{"d_model": 128, "n_kv_head": 2, "head_dim": 64, "d_mlp": 512, "vocab_size": 8192, "activation": "tanh_gelu", "norm_eps": 1e-05, "qk_norm": true, "bias": "all", "tie_embeddings": true, "init_std_qkv": 0.049, "lr": 0.00629, "beta2": 0.99, "schedule": "wsd"}
Each number is 128 + 32 x the weight over its row's rms, rounded and kept within 0 to 255. Layers, rows and columns count from 0. The size above them is the row's rms in percent of the matrix's.

# layer 22 MLP down, 128x512, rms 0.227, rows 0-92, columns 64-95
size [ 97  95  92  96 101 102  98  99 112 104  95 101 106  97  97  93 103  93  94 101 133  92  89 107  96  93  90  96  97  97  96 115  96  88 103  97  93  85  95  97 103  95 108  97 101  96 123  92 101  99  95  97 117  95  94 169  97  89  99 101  95  94  96  94 100  87 101  95  99 100 104  99  99  97  88  95  99  90  98  93 105  95  98  92 100  91 101  99 102  98  98  89  96]
[[ 82 113 167 239 116 141 112 107 104 133 130 107 159 114 196  67 119 100 139 114  99 111  97 101 106 199 109 115 129 140  74 146]
 [135 147 155 159  78 134 135  91 119 129 131 134 134 117 153 109 143 100 107 164 159 129 120 131 107  91 136 158 139 179  87 136]
 [205 125 130 147  98 148  76 153 118 110  99 163 103  95 159  74 116 129 124 134  98 141 147  59 131 137 197 185 166 146 107 159]
 [103 124 106 173 155 122 122 146 131 103 125 130 151 117 101 131 145 127 140 174 107  92 139 166 117 114 140 182 165  92 172 116]
 [119 162  62 114  84 149 103 198  82 103 144 177 147 135 119  82 199 108 201 142 124 133 141 123 175  91  92 106 137 109  63  96]
 [119 150 136 149 130 103 144 180  95 126  99 158  75 134  97 125 164 155 118 129  72  95 169 140 120 131  83 120  79 158 121 129]
 [ 91 129 147  83 150 107 223 171 181 133 145 124 100 158 117 106 178 165 117  50 138 125 151  58 163 186 205 108 169 153 177 146]
 [132 175 101 175 149 104 150 211 140 144 123 177 115 116 144 107 185 126 144 120  98 155 135 141  72 144 157 141  93 130 157 106]
 [162 151 194  89 136 104 195 134 153 137 143  85  64 178 108  89 150 130 141 110 140 105 175 120  83  79 137 175 176 153 136 116]
 [117 186 131 141  94 160  56 113 133  63  92 182 112 138 168  64 118 134 147 123 100 154 129  98 187  95 128 160 117 115 114 163]
 [134 162 128 135 162 175 174 124 160  94 119 129 112 160 131 102 151  71 116 135 150 117 147 126 136  87  45 152 152 112 164 142]
 [128 149 131 180 129 128 106 213  88 125  79 154 130 113  98 206 140 133 100 110 105  89 135 140  97 114  95 136 132 125 138  72]
 [112 127 124 141 158 149  87  99 130 130 127 149 108 127 144  76 135 127  92  68 152 106 106  63 183 116 165 158 119 140 134 125]
 [106 164 131 156 146 130 137 130 128  88 137  64  51 131 125 149  90 138 147 103 122 116 154  84  73 172 121 144  93 165  71  73]
 [110 115 145 133  69 174 146 128 162 155 188 119 174 125 162 123 103 128 137  84 149 129 164 145 100  85  85 146 158 184 120 159]
 [142 101 149 111 139 170 103 122 109  95 107 169 167 148  96 130 102 144  74  57 141 117  90 136 236 119 124 151  88  90 161 161]
 [ 64 141 135 157 132  91 157 102 137 104 146  60 158 124 103  77 149 149  76 139 158  40 117 179 129 144 116 106  81 151 122 103]
 [ 82 151 157  89 167  93 125 146 139 153 129 139  81 123  94 143 140 153 109 107 134 140  55  85  60  99 100 111 135 116  86 146]
 [ 79  82 132 127 167 124  94 162 139 166  96 101 154 127  90 142 164 120  77 133 208 157  95  69 132 155 136 133 129 147 150 131]
 [116 135 113  42 141  92 130 116 126 122  88 104 103 152 192 113 142 161 117 111 137  81  76 174  95 179 130 133 126 148 184 126]
 [202 110 192 102 102  95  92 169 116 157 111 186 202 153 138  78 169 108 164 116  52 143 192 135 115 126  92 152 123 143 134 148]
 [132 158 139 134 177 106 151  94 155 168 214 110 130 154  70  66 165 121 126  92  95 161  98 123 114 129 128 100 134 109 182 168]
 [140 185 167 198 129 117 150 161  70  99 170 155 153 105 189 125 112  84  49 105 190  76 105 118 165 146 175 118  75 104 178 135]
 [181  89  71  69 168 115 191  96  94  97 142 156  98 157 150 137 127  92 159 152 111 118  99 143 160 170  57 203 112 187 153  92]
 [103 129 158 162 154 124 135 137 135 170 118  58  90 121 165  82  88 157  72 162 167  98 128 101 137 107 193 127 104 145  77 162]
 [101 141 171 105  96 139 110 121 114 148 174  84 194 118  75 129 120 178 112 139  86 122  21 136 133 137 103  89 140 123 175 135]
 [119 124  94 130  99 112 111 136 120 102 132 108 119 144 219 164 100 151  96 163 119 100 176 146 123 150 110 160 113 139  85 150]
 [183 130  71 114 149  94 147 122 137 146 157 151 114  95 108  96 150  99 120 173 130 134 134 133 129 159 109 118 135 130 104 103]
 [ 78 117 124 135  83 167 128 129 101 115 112 116 133  99 167 143 156 112 129  84 168 107 129  85 160 105 126 166 116 129 136 112]
 [167 157  98 144 131 158 144 136 121 156 163 112 123 114 141 162  96 157 161  77 191 144  62  80 159 160 150 105 158 139 119 114]
 [128 144 108 185 161  29 173 131 105 202  45  92  86 103 120  62  90  93 227 103 126  88 136 103 117 123  72 173 145  23  88 161]
 [183 183 137 129  79  76 117 143 129  90 108 146 131 130 118 150 132 145 164 152 138 121 115 157 138 137 129 149 138 135 125 139]
 [ 51 175 115 146 126 129 121 107 122  76 100  89 141 116  58 139 120  68 124 121 130 197  76 122 115 111  89 138 107 142  97 138]
 [ 78 130  97 159  49  95 247 116 121  91 167 114  97 112 156 133 152 155 150 191  33 104 178 104 130  99 165 148 144  73 114 132]
 [129 133 135 125 158  95 137 119 104  90 104 122 123  80 105 184 132 165  70 147  77 125  95 148 160 145 121  19  86 130 150 119]
 [116 158 205 205 125 120 198 142 156 178 163 156 123 144 106 137 109 159  72  86 165 163 158 211 169  47 168 130 104 123  72  88]
 [193 128 118 164 134 118 145 182 158  93 130 138 118 129 151 124 141 124 113 109 117  91 191 108 143 151 113  76 150  77 164 164]
 [149  92  98  67 100 137 146 150 117 102 138 143 147 115 162 131 116 154  93  66 131 181 106 105  96 141  68  97 106 122 136 146]
 [116 121 184 182 134  70 108 111 145 144 159  90 119 113  99 156 100 147 141 101 112 137  88  87 184 189 123  70 125  99 158 133]
 [146 124 133 185 130 112 151  98 171 169 119 160 133 101 154 137 138 146 124 162  46 101 116 133 105 131 135 200 113 120  85 132]
 [ 85  84 125 158  79  92 105  63 166  94 177 162 103 142 120 160 159 124 128 108  80 126 151 166 133 134 195  85 134  34 125 122]
 [ 94 153  96 107 140 151 162 111 188 123 131 150 125 109  84 118 107 121  91 117 167 102 156 129 163 137 163 137 170 123  40 125]
 [ 97 147 111 109 156 131 192 140 139  86 131 175  63 141  78 187 107 144 151 128 167 165 185 111 139  92 165 105 110 151 199 155]
 [114  69 163 111 139 129 142  81 117 109 135  82  96 127  97 140 133 176 160 158 153 125 118 117 109 157 146 130 106 103 209 146]
 [148 132 138 149 110 203 139 151 101 143 111 162 127 106 154 111  67  90 187 165 116 165 170 160 155  80 137 135 161 158 163 200]
 [128 137 159 138  64 115 130  99 197 143  95  99 158 110 110 107 148  94 111  83 116 123 130 123 158  72 140  92 151 107 140 169]
 [121  84 140 172 171  68 106 107 109 159 149 152 146 201 110 115 156  97 141 149 149  99 135 176 149 167 115 121 129 157  85 191]
 [ 81 169  97 150  74 110 144 139 182 119 174 110 110 123 143 155 125 103 157 162 117 148 192  81 150 103 172 144 179 126 107 138]
 [106 169 146 133  67 108  68  92 116 126 145 115 110 113  72 149 153  95 149 131  95 152 164 126  88 123 122 148 105 197 103  85]
 [134  62  91 136 129 153  73 166 125 116 105 137  97  80 172 109 124 175 102 166  81 111 176 127 163 107  96 147 123  83 115 149]
 [140  89 126 132 108 151 128 117 126 120 134 129 203 122 157 102 162  75 169 116 112 122 136 143 128 104 105 106  95  79 154 141]
 [125 172 158 112 159 163  59 164 150 110 109 202 118 115 144 124 106 140 172 137 119 168 118 139  87  86  76 131  86  96 136 111]
 [ 92  83 133 143 200 150 157 113 117 178 104  91  99  99 168 136 117 135  68 137 170 133  11 180 149  97 164 164 144 156 127 160]
 [169 137  86 132 151 101 198 169 134 115 109 146 127 128 178 139 172  62 150  84  84 166 110 162  80 116 111 173 143 127  95 176]
 [140 103 140 119 137 116 116 122 208 156 166 138 158  94 105 155 161 113 169 194 221 132 148 132 114 109 129 174  84 121 118 102]
 [120 127 103 120  88 155 166 142 110 110  46 122 140  77 147  54  55 121 177 172 120 138 109  93 175 159 153 139  69 113 178 107]
 [141  50  74  86 122 133  88 114 129  65  86  63 142 148 126 139 165 139 118 134 146 109 135 127 171  86 137 162 152 139 144 123]
 [105 197 133 136 162 127 131  96 147  81 116 173  79 127 141 148 161 187 140 134 124 117 107 140 133 177 132  71 166 124  92 139]
 [136 150 114 254 111 101 148 115 129  76  81 131 141  98 120 142 128 114 117  97 134 150 161 159 138  94  92 150 149 136  74 102]
 [ 59 118 135  74 154 157  54  99 119  68 125 185  92 109 139  97 156  76 158 126 127 141 124 168 116 158 124 168 141 127  68  92]
 [139 155  97 167 109 151 138 157 138  56 139  82 203 105 105 133  99 161  54 145 134  95  87 125  86  67 135 144 145 143 156 128]
 [ 79 171  90 148 120 137 152 185  83 166 112 118 196 108 101 125 160 153 128 101 133 141  80 155 127 138 132 147 139 181 140 116]
 [133  64  82 103 113 115 163 145 107 176  86 143 129 132 210 103 120 102 110  77  56 138 152 131 101 170 173 165 178 120 168 114]
 [149 169 121  83 101 132 160 134 151 126  98 124 123 152 179 168 121 159 139 176 120  88 103 103 142 154 164 108  93 124 128 156]
 [169 145  95 185 132 155 142 110 106 144 163 132 135 139 128 132 129 160  94  58 115 113 111 167 163 146  89 135 162 165 130  90]
 [104 173 125 135 139 134  71 184 136 136 122  33 113 143 134 172  98 122 175 120 147 147 124 107  84 149 150 155 157 108 120 110]
 [157 148 164 221 108 116 128 147 172 124 150 155 173 143  57 101 154 109 130 129 131  73 120  85 156  88  97 180 111 102 135 124]
 [165  99  77 171 126 104 174  78 131 172  86  73 105 136  71 138 117 113 105 175 133  65  89 173 109 195 108 149  94 163 114 145]
 [153 128  91 127 130 109 152 108 146 180 161 111 147 108  90 150 143 174 148 132 121 156 193  78 109 122 107  92 113 137 150 149]
 [157 177 137 135 108 118 119 128 118  97 130 104 145 130 171 142  79 125 101 147 148 118 140 138 149 176 225  94 153 145 121 208]
 [161 102 100 115 152 117 150 158  47 116 122 166 120 107 190  87 111 122  96  99 123 157 157 175 122 110 141 116 112 111  99 137]
 [180 131 122 113 137 130  87 156 207 100  91 111  57  96 171 141 136 103 129 138 133 125 138 154 153  79 142 178 106 129  90 119]
 [128 154  89 168 103  62 123 179 135  94 115 131 104 130 154 148 152  93 127 158 124  43 171 139 186 157 164 161 135 144 103 135]
 [130 115  69 126  99 158  82 113  81 130 136 146 139 101 187 193 112  91 141 128 152 199 112  91  99 155 183 104 123 100 155 136]
 [168 184  96 150 102 171 127 145 148 175 134  76 124 121  86 186  91 147 137 132 155 101 115 164 113 122 185 148 151 101 111 119]
 [188 200 133 177 163  90 136 136 158 171 134 111 120  95 127 171  95 109  68 115  90 188 107 150 119 107 151 153 131 172 172 180]
 [120 136  90  94 151 145 128  93  89 134 135 143 199 141 136 145 128 129 107  93 153  95 169 110  93 176  81 106  99 190 105 122]
 [136 153 148 118  94 146 105 172 164 170  98 134 127  90  85 167 128 144 161  71 112 169 142 119 158  81  80 121 170 163 177 122]
 [156 100 150 102 155 127 145 122 114 179 145 108 102 143 130 134 138 177 118  97 197  92 163 151 181 108 148 119 130 101 130 136]
 [116  79 131 104 176  83 149 175 118 131 147 142 119 115 103 109 103 130 134 123 132  85 129 103 108 112 133 142 144 135 155 117]
 [112 217 124 125 121 169 147 104 156 144 127  98 132 139  94  95  97 133 105 144  84 142 107 100  96  85 149 150 122  75 155 136]
 [130  99  80 154 126 198  99 116 118 119 150 110 118 113 108 176 139 130  93 139  15 106 121 129  92 111 137  67 100  62 148  94]
 [142 128 148 100 163 158 170 160 206 170 150 165 134 109 100  88  80 138 151 123 165 143 129 112 157 137 119 160 155 153 153 147]
 [118 147 193 178 164 109 218 115 129 120 154 102 138 111  18 174 148 208 154 161 110 114 115 148  90  96 185 145 165 110 113 157]
 [175 247 150 171 132 184 127 152 159 130 118  89 162 112  65 198 110 141 104 111 108 137  66 167 144  72 128 146 140 101 126 145]
 [153  28 148 122 133 161 179 106 170 155 131 166 175 101 131 109 143 141 119 190 136 128 164 128 142 153 160 255 122 133 144 161]
 [125  97  89  86 165 101 101  80  97 169 126  87 130 125 168 163  99 132 137  97 163 125 122  76  18 125 105  94 116 136 133 123]
 [114 122 152  69  89 143 148 112 132 145 188 119 170  99 127  69 136 114 150 168 115 130 150 163 105 112 161  97 176  69 151 173]
 [ 90 138  80 147 117 111 130 150 127 129 135 201 143 169  74 124 137 149 135 145 132 117 133 129  95 129 122 105 122 191  98 141]
 [ 70 110 112 172 126 137 101 143 129  92 114  72 105 140 128 139  88  86  99 117 126 165 101  90 129  54 176 142 144  71  80 157]
 [132 157 156 133 184 151 132  97 119  31 148  79 115 157 103 134 124 144 138  53 131 177  82 120 156  99 121 166 112 192 102 180]
 [153 150  94 114  91  64 141 112 100  93 174  91 128 113  92 134 178 130 151  73 106 121  91 120 134 130 132 148 132 102  73  64]
 [135 128  71 102 117 163 129 160 121  47 136 108 109 153 113 128 120  99 124  74 151 178 113 111  98 150 145 117 150 163  98 112]]